{"n_layer": 15, "d_model": 384, "n_kv_head": 3, "vocab_size": 29228, "norm_eps": 1e-05, "positions": "learned", "init": "normal", "init_std_down": 0.00322, "lr": 0.000315, "beta1": 0.9, "batch_tokens": [32768, 65536, 131072, 262144], "train_tokens": 324800000}
Each number is 128 + 24 x the weight over its row's rms, rounded and kept within 0 to 255. Layers, rows and columns count from 0. Numbers have three digits each. The size before them is the row's rms in percent of the matrix's.

# layer 6 attention output, 384x384, rms 0.0419, rows 0-144, columns 192-287
086:139190110116138146148191134166145140136152129119133144135117121118117131094117138128127121110144156124113094120139115156125132158093102131135111133087131127137129131189146123124108130139134155123100117149131112107129155140140130126120125153105154125138152111110168117127108197079086098101
102:140108116128157115123124117132196146145118105118159100102117151129159143124160120104090125150139113114150120120102133103102113108111126126126139110123130147131105119109114135131165125156118158126121106122138090101115156126152114129140117135097084094127145132130168099141134128096137081102
091:097123115137106135087143221085130146129147176108130112199115149134115122129121120133157088079085145132123155121119166112131137116090095137107124142154141167083159117168116138149104164139152111152127135135116147139099085108155145098165154141150081129125150141133127127139087140127109140117
109:130127163132111147101139133113140098123144154159161105131106138166111138126112110115125105138123175150097102087166104131123141073112134172146142150163112104149134142155174140171132120143140131109133147122109114109127124143115159122103114174123128107105142128112101162139182136130120143134
086:157171176132108168134142097154126144149132129151132142089143100157135158092145119090115155156157120103141137103119112122142121122121127118141103098116120122143122105126137113128131083131127125117130117108101125121134141125144117154142117106098146135120088116124128113115115100131130127136
087:132211132161077180119148142094077147157129155079087127111161158133170097115122129144135127122111093104135132114121135149165091131086128079130120130129119160151155106131086134096094109088123105122121124135118110149098124118128128148167125128115134157127117103128142123127115140126115144150
165:094117128137102132123117179133135137135135111073165121119070110078116117145089131137093151116067092095102142111146143068142102107112148118123179117155126117105113134114128122104150139179123132107147163097108089100127127139151106123116110165140108100099143132083117128123135136124110092113
126:126120084126137118123142122136120145126125129087101109130167138098161094160151125153116117119126099128130140156086127097151099184130113075152120093130128164109119137114068145071150135123118137142145124149101092112136123138116142160127159163140100102140093109142126133121145130124161107118
099:136148098140080123080144117106126102138128121108141116116136172141123139150121129112127108139121139103114060137145068193093122142086148135118124184130108110117113153133137115122126114136137125128162108107138101135136131108114113132114158140126129111163100117129099169123138105128159130138
118:109119103121136127101136174122092180151115119111156121138101130083123141135141136121109180107102128094147140168137143089142119152098132100088144135126113133113118111097094106105104137156132087114138094148131119129107147151104136146130127117131139131132103085123111152096128119098110132145
069:133065099111119131193110104172104074148066092165138119142104133131115136142114126128148113117113160124143142152141137121129125140177135139134108140119169139143134140131163141118123112129115102134114125099155120155166135116135146111122112102133091139103180132178147078116135109136104146133
112:071135135150043136144151191102101096135116150117067141163183145162129112163106138163167092114103095137142182099138153135156116124154147132120101100153159203093144142151117131106055139114155115125112133099129161136120127111143117104158119132111108152129142139150115104134118112177124176129
095:150125151094107092079106144148163125125131149160147108123111136144091118138130098072114104144107142139102134080113125125114161076090127153147164151179129098087110121123152093197179148159155182122158140121135130103124153132162110117125104111143124128124144135116136121094127123123114125131
079:127111133152146102119127176086114165127142125117127104141103133099127128115124144151110139113121112105147117133095147112100125129104093111108129128112121149114139120104112146120116144141118098114119116144094103124078161148112124136119122157119107113122104120108131148104195122140141153161
092:120125131129103114130145082148168094091152155145173101126116103129093133130095143143090108125114168156061127103192092084160147134151175125133151130135161098111098146139151149142165132136107123135134170142119122123117094139132116124108107150159175127115119139078126155135128158109130115113
101:137107137100095101101151148143130105123120117125085119129125156133145094144122130129129132115151090146135100096154089132114126145131147107148099092143113105128116162136148120122117121134172159125130115121121096080124169135141149122114133150120074081117134131146122151096138095131152122103
109:124048070116183120116109157127163115135123113130177103121088134124123110186122119154128099131133133185119098116154115119105118136135184114148172104158112082123107211123115131140180129144141191144132118139169131127185128135121131126086146134147134135169160116149112151110131137109110121115
108:158093147092123101181110183072121117132152101117126145127074126114117123081084128170137143118079130123129143104190169149114105109164134128105150154124157126185141125124154153127063165130107128129135171090122128148139083116166117086102131131120140121139122138101116119141109117129124109135
134:124106117156098112119111081102128055141107101128110137130130157140144150176124107131129112172104116152154091135170072156108105115145159115128132130126087130138121174138143157107120120084130140134162113111112087116152149137148178129112128144151101064125100108151112128126142114149144117123
089:176114134100123120148127127159109161128113136139142109094089070131136101133148095128116129177137127145122127124142113128082128104110126145153132130170098085143137145106178152115138128126132137126098183140084139116167139118119108158102102141120153148072181163118145072106140107138132071134
089:160152111166128204121162143116119132125140135133155105107098133142154098102129135138136128108160150147109077101139103139116122166101172124133071157115120104169191125145135125130122071131128120116105127144107116135125135106132133117121129113078131131140129135113160116133127142111113109120
104:120179139158136122091136107116159147124165176131127118138166173140136129142121131123119084141119134119123111102119107153136142120070079108130169089135125186130111113148109128152127152122137168110136132136130101083133142167113143127126128173132133122118139118093123154122134115127180133126
094:120127170124126124134110134106142100143183148118116148130150144145127109147096134153117081146074145140114149101157136139132108071166168135136176147121163138209135135151136167107109136123094182125124147132131143148139130134126099130109107138174131144127154135127135121125108134139145143138
141:100162108133164130115093116041130133087146174133117148164100181110119105074124129114176116084115152135105108133127180154148162125121137121148135166083130123117177047160129079200119200106162172122118133112127133129125104118120120141159175129147100134116130135131104130141119137148115141158
088:145158139155127122172158128139124091105147133131164122107123096128114140095089200157103129113160135128118100119194122149117163165161151140106098152087157099143123126123163130125119110129113103129114155133093124145151072145098141130125147163125143123140126141102120143122123156114153134106
109:109086114140135120126111126086105155162134100122146134137116138135108171116138122098142163142115146071167118174132138136098090130110098135094128159088097146129120109104126162134113132151110072099117136130118140140121130098131085142126110091128141150074168161118127118114132090146129127145
106:105104126139180126146085132135165076098144121144148147150092150126105124134091136145129099125159153153111093121131139124125154114153135151145145115112138089127140148163154128165161132142126143151127177128124130116171096132106157128114190149134161114145155161084083198134156161133126135099
088:085113152137129138138115130119131119122136128159139160141115124133109150115115120104134127126111117114113164113143145098161134100163136172146138106130128122134147108138165132142129127172131119120132113109150169120117158142146139084142104142091140131134148114121118119140120132148083149123
100:097157135171117131147142129118097099140164104114129125073133107099138158109095168160077123130102103094121140112203122156143106157153147099103177113107140122137080178120142118091119112110110123141167166124088139120160118140155147122106114160199144109147127137122112111106121148122144110112
135:122173136141104100109158194145131182115134157108155134159093117087098123094096128107109146084093134102114137117139143102126167126071105122108133166138130126056159079147150075145124149157142123134111098105146128091118126129131120128176153148109123133126123103125127125157116154121063123121
111:136118177117169041130145116115173165127147149132136146172124106124126140102156078121131119136097142143129135127121126099118154081116112181148130155132117167143147107133139169114108151150108133155122160124121152126152070116141123129125170133121162103131150144096130112143110152110121086114
097:131148111169132136102136120103063168129126144120118124134113117138102131126130125092146151130134121094117110126116120136121147138094097109138119142109095107128150090127136108129113115124153103110133097169110147109110173153108154137135105098132154131125099110115160124123144093109140130161
084:132111094132123145143129095150110118133069080121107118143162125143166128152134128132163141116174107135155105184117091155109114167131133127120071129117084113105136141131077123124154091112131113169127077112171090125121183129159115127133137152117091109177112095205127150123117153160124137097
097:126119127141184113148116106119141118158148104172154127081145154135132187093136163113112124152149158096168114121166146174097121140147121111115139107076165130165091146106128133155099122130129117111133126143126120173124131126142108117127120131126130134131120138125129116146107121142144131123
094:108150137138139126133124075093092096131141143121125128132137133124141136120097144177143097121108163149126122137161096185175130150154154108109173150112142135188129127142118131129119138096123131131156145152117109136179105152141164117103142133193138117142136149131126141132125133121168130121
129:099123116161106192138118116095123094108108148131162143125118096144138143173108117140155127146100149162115145137176118144159133098151200166114168163157112106156155114132143140122129116101120117124119133116135127152120133106137125131126113126108157149123142122113111126131140138166092155135
113:131190128142120164157150095149176109080163152113126132110107115087149095083108161149117115100124135145088109099181114131191158170153207102146130134112143115139143117150137106124146124108127174111157137152108138137148091149117141138141140111123140129129115143083130137113131155089123113128
080:073142101163188146154121142121166169114146119105134174172122105123116166122136145110131121120121130105133117168096150134132128148125074138105122144097136152087141091129123126124095164107104104110154108122121161183154090091130088141138164065093134120094114159112118132140145096137121131152
092:122148129138159126104093107091116167149129135126121156109136138137139132149164102114157136168141116139147121145093129175103123105094111139121144142123104112145134090113113102144101124084128151142124073119141134124146139101126104158168154133089112115138087081165124114135107123149124114144
079:122177132119111137118141062142106127137148152176130092072165155150128136122141158134130104142142143112104138119139124175159131139130132103141160126113141085166077110120128091155148118138143141127159173168099156135130114130135116132116102120137127131097160172109163106136110121107152105118
129:070157124158121132110141194112077135156173139126141115133124155098096139112122185148107094083105134064106168136130176112149130157121099120105160134110153165111106114129111124114098156172134094122104135122134121103099100126124129095162139172134119137108148134115138133161108165110115121116
037:147092094128135127134125099175155097058108135151139109115137135113148115168134136125137124124153153156137105155129101133101167149151164134163119120106123111120138133124150132122157119140149127182111126116150120124184116102116156150125186142130098124138162143215124116140132098136184091101
060:127096116139163106083145131106145132148180139135157116119134161127118143139140137129120110139125169122131103116133120178108141126108127139106156145125137123140106150124108130147127135125130151106112112202136142175149155143119138150110088113154107176098171129175148138083132117142127161142
105:133090149139162071081144161089098212122153154139148120139129119109098141103145132110119174110140135107145137123097160113102163125102080154128121126121149117112140057095125114139111151157133088150109120133135158109110087116117105133206172130109156158116118122125132136153116123117113138142
104:123075106140175148109127112125163116112129141137158117133100122115142120143141115133116077125113137182087140102124123117131130114152166130175189110170126141161133149129137146133172151122127188125130165146122138099140090153122151103137136113162139133107169163092144137127143145097123103107
094:113147118114122162143091120164084122163111112139136123111165115126133148170165147135135115142161135105152181149063170155098119143135080125118142107144158145117096135129111089116127108120139106136143151119121117110171119134133129146120131139160143140112143123125136114118113137118132107113
093:122129129139102143079135079139110122146119121134116110106164139150161152154167123119125107154122112123141144144128095141142116119124125129098141117142117136139079144125085134137152099104125111128137127103142139144112138108172076122134087091111124150117154148159145073160111087142137130138
074:152093130119090119103157121161129101151138088148152078103126143124120142137141141134076125122137134122114117135183076088131131158130133123111088128138139114117080194115129161107154082165114092157131160140106133117119111123127175114125120154135139120127135158133139122132145136114155119108
102:141154111133137173124133095167196128105132137129155084112139123136155120151157119117111108168140136132132097113125094126120126124095137128153131120153092138117111154136120139141158102129124169113136125126112145148094102113147128119129124099094132114132108151109118147141142112123139145135
099:140121149120167111140114079103133149157139119177150117114153133162111172082159121103121109162147158089156129133112137168111134126117073146119145124096140175163106110106137154157120135126112116098118115160107153153119148118112119150110095091138142148104134152133140115108162088140149152158
112:133110142101066134150133121138138090146157081125164053098088114109147141094112132152108122132128151093129112127189093084143102145135174096107115123125126109130105184140107150125186087191112124105155136148141116132135153152147150129096101131177131118107156136125139137060120169106120130108
075:118157117146142145155080136105155108086154111123141129126119169091128121075095145140145126111111156105127099136132146147146134161126097111119134126093138152096133125130118129190150143132129124112122112167137130140145120152104118130127139127124144149137122137119120161105131135114154137131
104:114110121130141137115149092138137124118122120186130122148171140157108158137176136108147096118142172150140157128118146132110152154162122133132093118120162135092125108135114119150116122119132107151132108114148139116108131107143148120153150113111132109135099104134121145138117127125119136116
147:093127104154162129140184110139096149113101146142090176173126087119147150135144132132162117094142160151137150171101135130149129185139126117109088130122149137127153121185118127083080131066123097148112131155133148140129103112136137133134156103132166119153138147123137134128099154105139107117
103:115095112139147117093060120089170109102122128141146127139070158101130146158143089099121102148061135147095082140127115120137157101100146143129160169154107096057123154118140134150168176089130154140132133119152117137126136132127146119099129146177130139129161135141097133115129133131128134117
073:141139126140167120114130130122129133113130150141144150131143115146086150117114159133131128117141149155106127129128140174126165149157124111098152168125184087130131106126128095173116123081113128153127129149152178147123057150118153093153151102135161138177098130127135133135103135085135139131
098:100120130110182079125128157116164159071108145123158129175134114107128126145099117131123125110129122164106128155138128100139156139125126139129172118148115132095135123118119104133129189144132139135146111138147185137116119132113082153128149122138152123155108111109095135145127120152115132145
097:130148127138137172119107144108153134124150138117130122136111144111136084126128117167141121134148154185134087127132122135124116128090161126118117136149118107147165128161100120158145112113137185099131170118122078100148107131128125126134135133122128112116141142083130181124126172122127127127
115:120122097101146134122152116153099109130123114130148122114099125072160138139112150139111142117116154102135111141172107143131084185118125082130157122127113120143072193145104136122131123146128129131146158162118091106153154135134139151084130147136148099115161141096129157093129133117168102103
108:158108125117122103162137136139184118116130113119110110149146110168121120128138095139130122138128125139116122136145104077124095115134123138160104135124084162160138151126162234082152112162078116125112112163110146145123157142114153129090083160137093135110151131144177120077147142114159142130
088:119133136113154140194123096137131146082139147129114190144154066128128123121109130148159142139140135127115147139123143101178119132189121124158145097090143141168161110132142156116142155110086126118118150135095162156133138143155104161132090114092175159121136124116176076118125161124096125129
148:127116144136177071140132156113135119127134147123101133130149118115174106136135132189119097116123113190133147108134127111139117147147154108161129055146169154170153158119126161086101136093115159138122108162151127111136132179112121117148139131110158112175096097127151143121116138097135110108
111:194131087109144179127128109184079137122093129143158124115122107134116110153134119096161140132188158115143089138073116143062120170110102123164098109138114108133154130146141125144161079133161099118123126113099125123160155127141128150120102128129139153113152126161122101118135093141110127124
093:117130123083130106209153125137127110084084123121078154164154077125149104103117140167168121103141137158143155149114169130149139162190140127134112119115147171128152127145124137092101179101118137107128135146124158180135108104126060144099114058118123160104132166131160086111132098116121124143
107:094159086170128174117159095125105079123096128158116139108149139139131135144140152118126095102151135149092134123145130174140135157133173145139127124132144118125106144138144096118111116108146111136136104144125122092106173148127159114143104164142101123137127096163144124119146125119120153124
094:134101122109156103117117177121115135143166146132149099105104131120120110147128141161120123127126128131122142125114166103107126138131139091123154117120149092126118142111105128125132133142135153160128188122101101086136102136147155129121127148156136104167131143099120134112113165100127069095
115:111160144129126179127119149135145124170131117147124130132128158155141128133126118147124107140137106134135121118158132157152098091106116146095144122167109117197135150160110111142120094117131165143117154130163111136134140099127129107093160112099165119141170158108144155123106146108128102090
091:158149134111104103134129140097078167145126128102114129114130114120168111088129126133171172112122112086163132133116138155112121142095121121129093124101122124130149070112118111121114134149140100138120133109102131121105155127105118173101121119120135142121117120122117129114151099159139130153
119:142124142128129099077102126126137142145127131118163121118136161116122143171137117107111132146105155123142102127119112137111145117093129119109145168157151129115114129114110118137129110129127116123151103145112141156123111154108137154163143140139111139134065089148104129143152115137134190189
059:154194162112070184153116149182098113101139149143129116116128112123119107100074158130127159116126140095125150093154124124167128118115129099132158118139129121135133113145124085169140104139153111112144159103132131112096120149147102098105123122119139130149126146063122141141121123123132141134
147:091134100186135121035170085101165122132150147130141103129145172145124164154176131118123097135125149140111082132149080153114155128095137147103128151127106116114091126141115113132129123122138127186148074114153114116149134126116180146121153171164116105127112069215097148139136119136138146136
088:116130129134098131162121113139168090097116132143123126138102128172100132117109120117139092121124151135088119110129121109130158095151148159157114144107119117091138122161183143146182135152130110131131155127141128138136116134136143091106117149146133133120180171103140128130134167116122132109
082:126109156109065118129114120109096079186128097146119098111130182128142135104121118137123116130108111091168135125174097139149111110110131125131123125111098140168123165117124136137133110145133122133119118164154118120100187174120197073100112141181099115134158126172162136080126152102154133106
074:102153132149140126135132160117124125115111138119125179147105111127121134135100120117124147129099122126131124111161138132141115125153121119126147130131120127141136124137157101110079139087139142150153126075118132179179121090165081129104135151137098126124138149152125063150101091152119107132
086:157101160132070118130135107148124105116144114133137106128107098142106137094120111100140137126120160111117128111140109118102155081129137194136103170107128116115134103132172144138166116185106096144113121074184127110115110126135148102164136119116179133126117114116115144150107133120128134132
106:146113080100121182138123121122162102124089121106146104119123128106169070179121110176128118122115113188111122127140118107161091138139194108165127120188130141148143173124096141103175119116127177108136122138137118149117136150102110147115112137143079145126128126134135140097157135125137149149
074:085121106132173119105131115121170136151096108140131118142151160117197126170178087141125103155129123170169090155149094149127108158078151124128133099134088145145117163146079115123136125100128204154106097134140100133116186086148096150159145143105115114145128109160125129115102173142102135109
073:147136114116178099152133126131227111124129130112137136115119130149116140121135143138116151149170108147139075126167131119128145127140160113114104156105121094144129136111141135121131104127105127101144099122124096165158146136138103138061097147124126115116116128103133135111129152117100120147
090:109152103122128117098132166133101145133114137098092126131138142096157096143124130129120134108079123117125149148116132100170084155092115057116159117150127177117121127138083135115122154109122161102136148170092094120144161127134136138144128122148117138103153151123141111116125118117144121112
092:109110122116136102142125152079127115116124154125086126168094128153130059116113091162191088110100118200110156096124164130138113107156161125154126105147122138146167149177143139141118171114155212123096157185121137122126127160139159093128114110156105140151150148127154116102099172106112117114
086:128125131124136108132105165114116090166155110113111113084130187120133096117087179179120126113147107110127115112129154177114098137154151085109160108096140106197106174121102099134123126131134169135115172168104110134111137157147126092077123160170094123161140143119144143096107150125144129097
137:121134130149108125148156160130153163118147140130106123179116105147087124109149116120148124118126101120113149115116168074132152109124097166143051123126124149095185100136169161118113138155131113117098117114144153125085122127111112105144137131094119129138130130109144138132118130126128129132
081:150133139089144100148100112096157137106092161121101143151143122152137109155124083128171127157138100193135120130116126148146129107151141101127140136160106116148168113124137126141106142060131175137090116105153135137114119117136122127140136118121131145174143134145123109122109160132109129119
077:140155143098127073168133177121170127124153118118115150146124163132091113071091142127131132112135122090125096121169162163129141127122084158128085154077156140122145127136173106145083153144134143131120132123145120136141144127123112109114144143088121122159139142109122156107131146132126137103
120:127216091201095197133182101114116118136141142107113135116152146147126129089130171133140114107164111116112099121142112153124132175129138102131064124065129130129154114150130101111103099101140103094131118122090111129135134145129139111107113138120092108126111131129137123122133123133132119121
119:144138158118115110206152139146127127135103112099105159115141057137164143129107120161125170150138079149165152121139122120116083123165143126123085100143148133132150145116141142082090092120107116124127121087124104119153164118159088145144107125059133123130126094131149065115120146138075099108
072:143040112094144123118100127118138119156091111154134115144123165142116107172136060115136109142132149157132104146118100125115107110121131158150131147162114124143120177125134168138163128141120152133128110146130079097104173123130136118149129121124091104083136110152151127113133093121145110115
076:113117137105149151141090150124112123135136102102100157132137138099161108122124148158133156126132107126169140141090175141124098160149125076110149092109139167128115128126090096107084151105124139071120135169116141151114134148116129152093089097130102138105136159114134148083159145120120142138
095:142139122087116129162135130158076143131105111124105102092110100068188107128119128170101165125131119104142130162164099122185075164113132070138153107122086132172100162105112132076152118114118127129158135165121125143137136128114127166108118092157159130125102135133131147084113131129165121134
069:099128131153116187109117122139100084153129085142171096071101170083166187108122170111092132113129146072138114135149109130134119148100133112094142136123145129105081143125105093158126082160135086114130118169098110117105180141123165127140094133155125129114113107136127127108155137141119152132
083:126114059124125171119155087176119106088104138128125108122118120092140109177115135128108127113126127141096116158142097121167109156131158101167125134140110097111105157129112141101175127123137138155141138126116121141133126103149121171163139109103172129116115123142122104142118110121135126121
111:183140157100117075157161122131151123119167126101137148106131091111124162063103155135101168127118142107120118132187108116142153163188139109080119166096186110146107126101128140106107123135065094140123134153125144155120099153097157122100122125143169149132096130116143122135120125093156122127
123:105091147117135038104118187088123121145188137124128119120116158121099102113128130156121111111080135114124156089153177123131137116138139127122165121122172152141122125122134112143107162140119159107123131168130169134109114181080115109125118136144121142138133139108128156117124119117171144133
106:115140121132141105108137140108097152138128128116086187149189135117127139132130148153150122112109118160130153143100164193128132155136095114095133141148175147112117133138099118116069159087118140190139116136149176131163080112140161139168171132132126133141115112179140081141091144122115133138
108:126204133143076151118154137095080140175134119081064141119170132154133121109129136150158159133133071106134142142107134189147089123110090119077104139133117124144127124156108111125103098078127135105133137135108115141113126134122137136113098106144115135141097127113130154101135158135150144147
107:118157154104132072080132172132129148146125152136136147146133163120093146135121125076120123137106150087145119102134134143116149117074091122116158139138153149101107120130130090159076154160158147131152091129147154118122111143098124132132156147130111128154082085135072137138131091141147150140
097:151129117157121159165110126116162127147148070098146108100126118125142140122144146167099150138148103117134106146135121119119102149150162111099103159111124101153124131084089127092128079134087121141131146122123109136123107116144161115109148119137149101163138144100134156115123190105117110086
131:171153142165131165108090070114119127165154091134133110037129146145160163093188118092099131173144087090146122119090127151105119109120107131127119119105110101132096117090120125150155094110112127113135141126091140148110121132145131103107097102151124127132105136131111125144122117149133127126
065:156096159120172107069094184124176160105139149126125124135128156120119108155132094104103127148134119155130110103077130105099132084081095155130152117168134125124126123112123120163142148130137154111132101099151130102113135133103098118153145140059142113136102090117126164166162121133129146135
100:116131092129122151140137184126097115115131105120143144130111137104099145111104160125109144099105131112123160142188178138140112154144114120086129161142151137106109136133146112112069143135126099134119096149129131121130129128114158128161135127117141141114132107159140118143137104114106129127
090:084191128171068179139155127155084128122129131151129123128170108152107155121129156121144082117121140056088169114099157138126116126114087165137123129122134173090110113159137121118127117164136095159149157093129125122150123110161128135105131161135137144121177142133138098129128157119113125105
107:151118065105119169112104133161177116067108107114154122158089131110114101136119106082138157113119169137107057171143097105118126163107129136123102210146089106055127143144112113153168140130127127125135108100132118129125121116149134131158139146113113130123118111138106126138108122127113130137
100:125130174081084140163109174181133129129133105129124136106157144119115133131099146132101160133130091070151178124135168093164124108146116120111120136131165142113101127094132114119105100182116086144123116102137129127135106105139162126155136138121126128108129130142127123119137140123113141133
141:111090133125125126150116134118149127158132112132118119140134168128137129143156122137120105152126122117157154136111162113109106082134117150125138138125137185161128111108129148102110136137108118104120135140160146155100133133128103113115102106127117129113163137133182109094117140091124115134
116:102196131173092153104156114092067110145201162104119134098158141124132153093111197148123114118100149102097135126182113206158129144128131114071162167112166126160101113144122103126078130094112093124153136150109123134128126149120147142109114162171126130134107101131115137130145141129129150142
094:109163169144139110144146146130156132137135141123121130135173101146149151152120132155110104147136119135131122128123115140135124148120126137101123126141145139131118167120124153107077125104115142139121096132158089102083139119112145113123145138100138074195084103117111172155161153118127127106
098:136123131128143102098133124148150156101157137133139140127124094115105154088155138092129129110128141118098134152112139108143190153136103132120089152114176108052120091116124107144161144144119128137133131122131149110185083146133119146130140140134159134127155140128132131132107135115132104122
070:113137140167112149138161104119158112077155166130122130145134105170116142102107142144140106127134155163089114121166100116135128139158142134119111150125152123140154117165159158142125118104101111129117113128120147130112100143106145127153127165122125127121108116150132139145134148134134165137
093:112096135085140065114097128122149100124146111133136120145117148101126124132134113135118085115082151133107121133135118117139150139121120129143169118126133150111099179136126155147161189141131180126127153160125150133139112140117170124150115110215123161089146174159118122112129127131162149148
075:104178133165086170160139113164125107092146135119087135141147135129145136107120164119114125116153111096117154137108150124140110123144112133127112127105125162132132111180146153104100118122118105116128117097142124124094135117138096117169107132115099112112113107142148104124132135127111129148
139:121173111148162175136090128132138135123140142134108148124122138133135113132125135130144103139150139157133092123098132181118117134091132091132157113121109128137136135167112093159121136061154194137139129107150103105169131108157124138137173118106156109162139135123098163128114143131128106085
062:124116148134112078129145130103137124136179134134128117118138160151087149089140142120114120131117141105121158106156141101121154108140114153127119133089143131133128098108172166136121134167107083080128121194118160129122148183089137138076072128168087138065174160132188132087166108112170145145
108:123119105101121125133126127119092124114100103123128172163145138149083147095098141090194156103145146103133113191120122168135147149124096189101102170095111118077136091142126114177127149151142092142111134120110129109123132100167126117162145131117124138105153146115137113128104135135114123112
064:131128133165158148109095124139197109140113106153162131110142170118137141141144141090089124152161132119169086092116131175071151114083140152128129127129150143110119134117136093155120112112146165133120085139165114110142111127127166110172180105142113106146110116130126175111121152084118124112
088:129131103141147134141143084132145128096118155130066138164139139150132098131159115119162122122146103176118132102085139097126140125165147131188071119113124105123178125161130136138122130083132136172088131153147167139109127100111146114157174084091122115164131151148146105141108136112136132107
105:127114126133141132095155119149101160124134117115126142145151114117115146121137134081135140106164137099126121156080112123119139181124083147119087144115137118076126125122116126121121112152132072128137148107070105102161118077168112150154139136116101134090139151132094111137140122173116119125
049:163132154133117114112124122099132131140117160148117162122127140175121140104143093078132123143098121132113118103138124162129149073123133173133127162131127104164158099113156124149097146111135149141113103103147135120119168095168105113168116127076105136121168090166155063139115124135061123138
093:135136128155116135128092111102074100169129127127111131079146143141149120165124141185131143173149096144151120127144138198119095102156150097112156137125122081235124129112122105117093074054125129161125161095126129151119120104137105109103141134124136123168126132132126119164105121156135116125
083:144111127121106130121137150140108130150119077106106099118180140139150124162163143166131148147139093124164123152123115135108087157102096117108094128151114144127094155095074152108100096138111115108130110148139133137121153111137115130102110070099121116116127130151162141100137100133140134139
107:135146128107085118121152130127109089191123109115103127113146206124124096133133138136114126113119110121143148106161135153147125125132148095126136122133137135159123144137106105125102117120137158122124094125143099106114150127131135129171124136138066120113122091150148118117117138129111128142
101:124139162114132115136105141153162136120120116110151153125130101124126141139107119106124142164124109093143100120116141119092128112130112147116136100130133137095112145124123111144139153148131143141129086101143080092130203115124109141131131139093118138131116089151123126125146080141119140114
111:111137138153120133014163108133109136143124163147165067115145167096155140173151134125067094130124147140125112135133065128148145135078127113114156151167124124131088137123087110128157095119144112133142112131143114122092131122119136098140160136111092094132093125137115144160132067129162140146
131:169040106080180126142120115145151123118086108159190117143082111118120130138128094095131150128151184146160081132130111114076142142126141144186104117128115121098128148118145139152170139178152131110115124154112140138134146144099106150136126106122143155116112129133132140113152094137143159154
095:158162101124069165102153118155048115135141149129137093091106124102110105117117160110132167100142154062119114121137129157128146144106133117141085155092135073089120116144140086138151102143160084148110181103115083097134122123138167120128150129142124133143145131108098162133117145131122127111
100:120127160112111103104151131139164120150135128135142073128129120168162130153141078144113083161109119151137114105151076089134101093101130143140128082160075145150122185147116171133176116147134184131119131096161127151117111143137123093133125145124120121148132138147128148162096154143148150122
107:095089108119137082141103177069155091138147123106128148164115202110077128099083152135145110091080151120123127111151168167107143116153135112089150180098180143090127134148129097172082197144142144096154121112146113115150108137121118094087139157149096119130136129091104152159135113136142133122
088:125146131166120159120119140101110164121161170130144115101102087126137127118145112136131123131096142138086140116093142115141131115112137122140135126136128096135172088128141122132152122093127146108126145140142106138108137145105143135088096140184117152120194146134145173117169163113134163136
077:096113130126116153189117121120114108123092117139133166168121130140118145139091102126153126123113159119134151145106137095160120105142140163126150114116125182163160099144135158114107137144113075108147119121130125142145128105142126142140108084146142131114127115129102082143127101161106124144
101:141131162110115117200131114155126123142100091117125163102167104126156159120114148145111183164131109098173133157163115128142091127143130112109133107106119150173102147097119151076100118124090113120168123106125083125153145134149121145089115134118141097139100089112120129123131125136121108124
091:117143122162110157116143095168096110127092112147138109116142119118158183156143142072094138128164125088152129132094107103118124161125111119126087110132130126105108114115121109090097055129133027155143120093150128105091121097136126107139186099106133073145059106122091124181123091120124102119
103:140140112151140163086134110180159149091153137115158088109140122100135120139136166110088139134157123121106108133111113118102130150133129115117131127129147101111107111113110107122151108142130121134167136117098125094139115105141123145099121130122145114106115125103115112166142080121114071114
113:121152114123139125133119133114120128139134115118082164138140166122134126101133122116137133129122102126151132135123148183137099136114087114119125125095115154112118139135121117136087166078139159117129081132155116126119175134133135117132133128128096127146138112162120155100109122139137145110
109:134116135130206083168126099092158101092143134120105168144134147144115128083116151131138111123145140137115107123126162166116137126192133145153132140077173137164142114123159149148111173105116127123140117169110161128148134184109141135133120132153136140131113116138126126115148130122125146145
097:104127134102140090141144178134136153145119147135120118156140140157095122133098110134132132130130137121134121108128116123119113119087080156159130103122111134142127150137155147131101138184148138133108091158153138111119171152107147124131120149153121126140104069146140131112115161118111133138
116:139152116105159098135126106137122157111133149134096120155128145141122084058146119123163136097132167110131134141090154133131133141098102102161132116078105175130138066164116111162148173126146161097108137174087134105117129177115086157148125119116119142105145165090159131090122137093137106127
043:111171119155116124125136115134117116130147144080098158131151147133134127132123149117136105137115146113130120126097136208109112151122112120101131139129141153125121138151118119128087136074128139106166133131097118139180130111142089190097121130142076125107128152131111120105148083163162125144
145:141118147100136102179104158125169142122148100066110128118117116106162115109120117168101183148119104122148095161150101100137070140125118110108115141109109144152128140089131187086110134123052122119119101149130081143135171131109142162084118130123118114100125123150143136096139124120144114115
090:123137145138074101118129164082107143132157130118133094136125150140105104120116120138135149115115102086116134120139149115132134114119095154129118126133124125137142107118141122122105128168140103135122171122108187149114052134104124122169143112121162142128089137092108130141111133133130129149
087:137102152079060108144159125158114074146101092112127121109137122156121136124079135141131141130109124110132144110173099148124095126159134153123126094159147147149083168128150147130130118167126115141142106115150115107140171149109145123093093170134126120120129081166134112119141098129160140124
115:159133148104123103123146149118146208132146126126133096135104105162092122062164102076139156124141115084128122125114144097097150093094066196136076148110097131117144058100166133131128145218128095108108137128103145127110146113122103128105097120113122132074148143107156115111130114127115109140
072:123073139140105099084131132094100124145117122135149138152117122111109152163124081117134140145095145142140122138132092136117149117099147178096128168159121108075140148130122122118124127126118106149119108114129169154137104117139124151160144103124150145129110121139126094139117129147099143154
080:104155146134113149140153165164101150112149153165101145160142110112097129101121155127143118090128125124113187110131172136162166135123108145108107134131188153089149109168137103146081136126139122110128131127128148118088127106138104113149128127077129116117153144096159083137117116104130111151
076:123146169094133107119128147123145142130153153148133147137134129107097119088109146115120121107116141143107171101117164122151156107155123137123141119138188124115131098136137079158127159142141142143123119148170133118131101156121183084142144128187071115130132128163143135107082149076123122116
100:137090104111197183124081100133184143118082114143149129144115119136155127160152085115152151164157124177155070156119099122125105129115128136135103120147080117142141148117125136150162114100134156122111099113165109133150144109124152135116163109078154113129135140144110169137141121140135139124
095:103137128144158139100121121133157144121131125137079164148167129169146122142184111098162114150137093152139139137071115135127121128113121145140118074130088155117132137141104136135128133110133175131121126131117117110162140106194110134159138110099112123122161171141139119123096129136132087101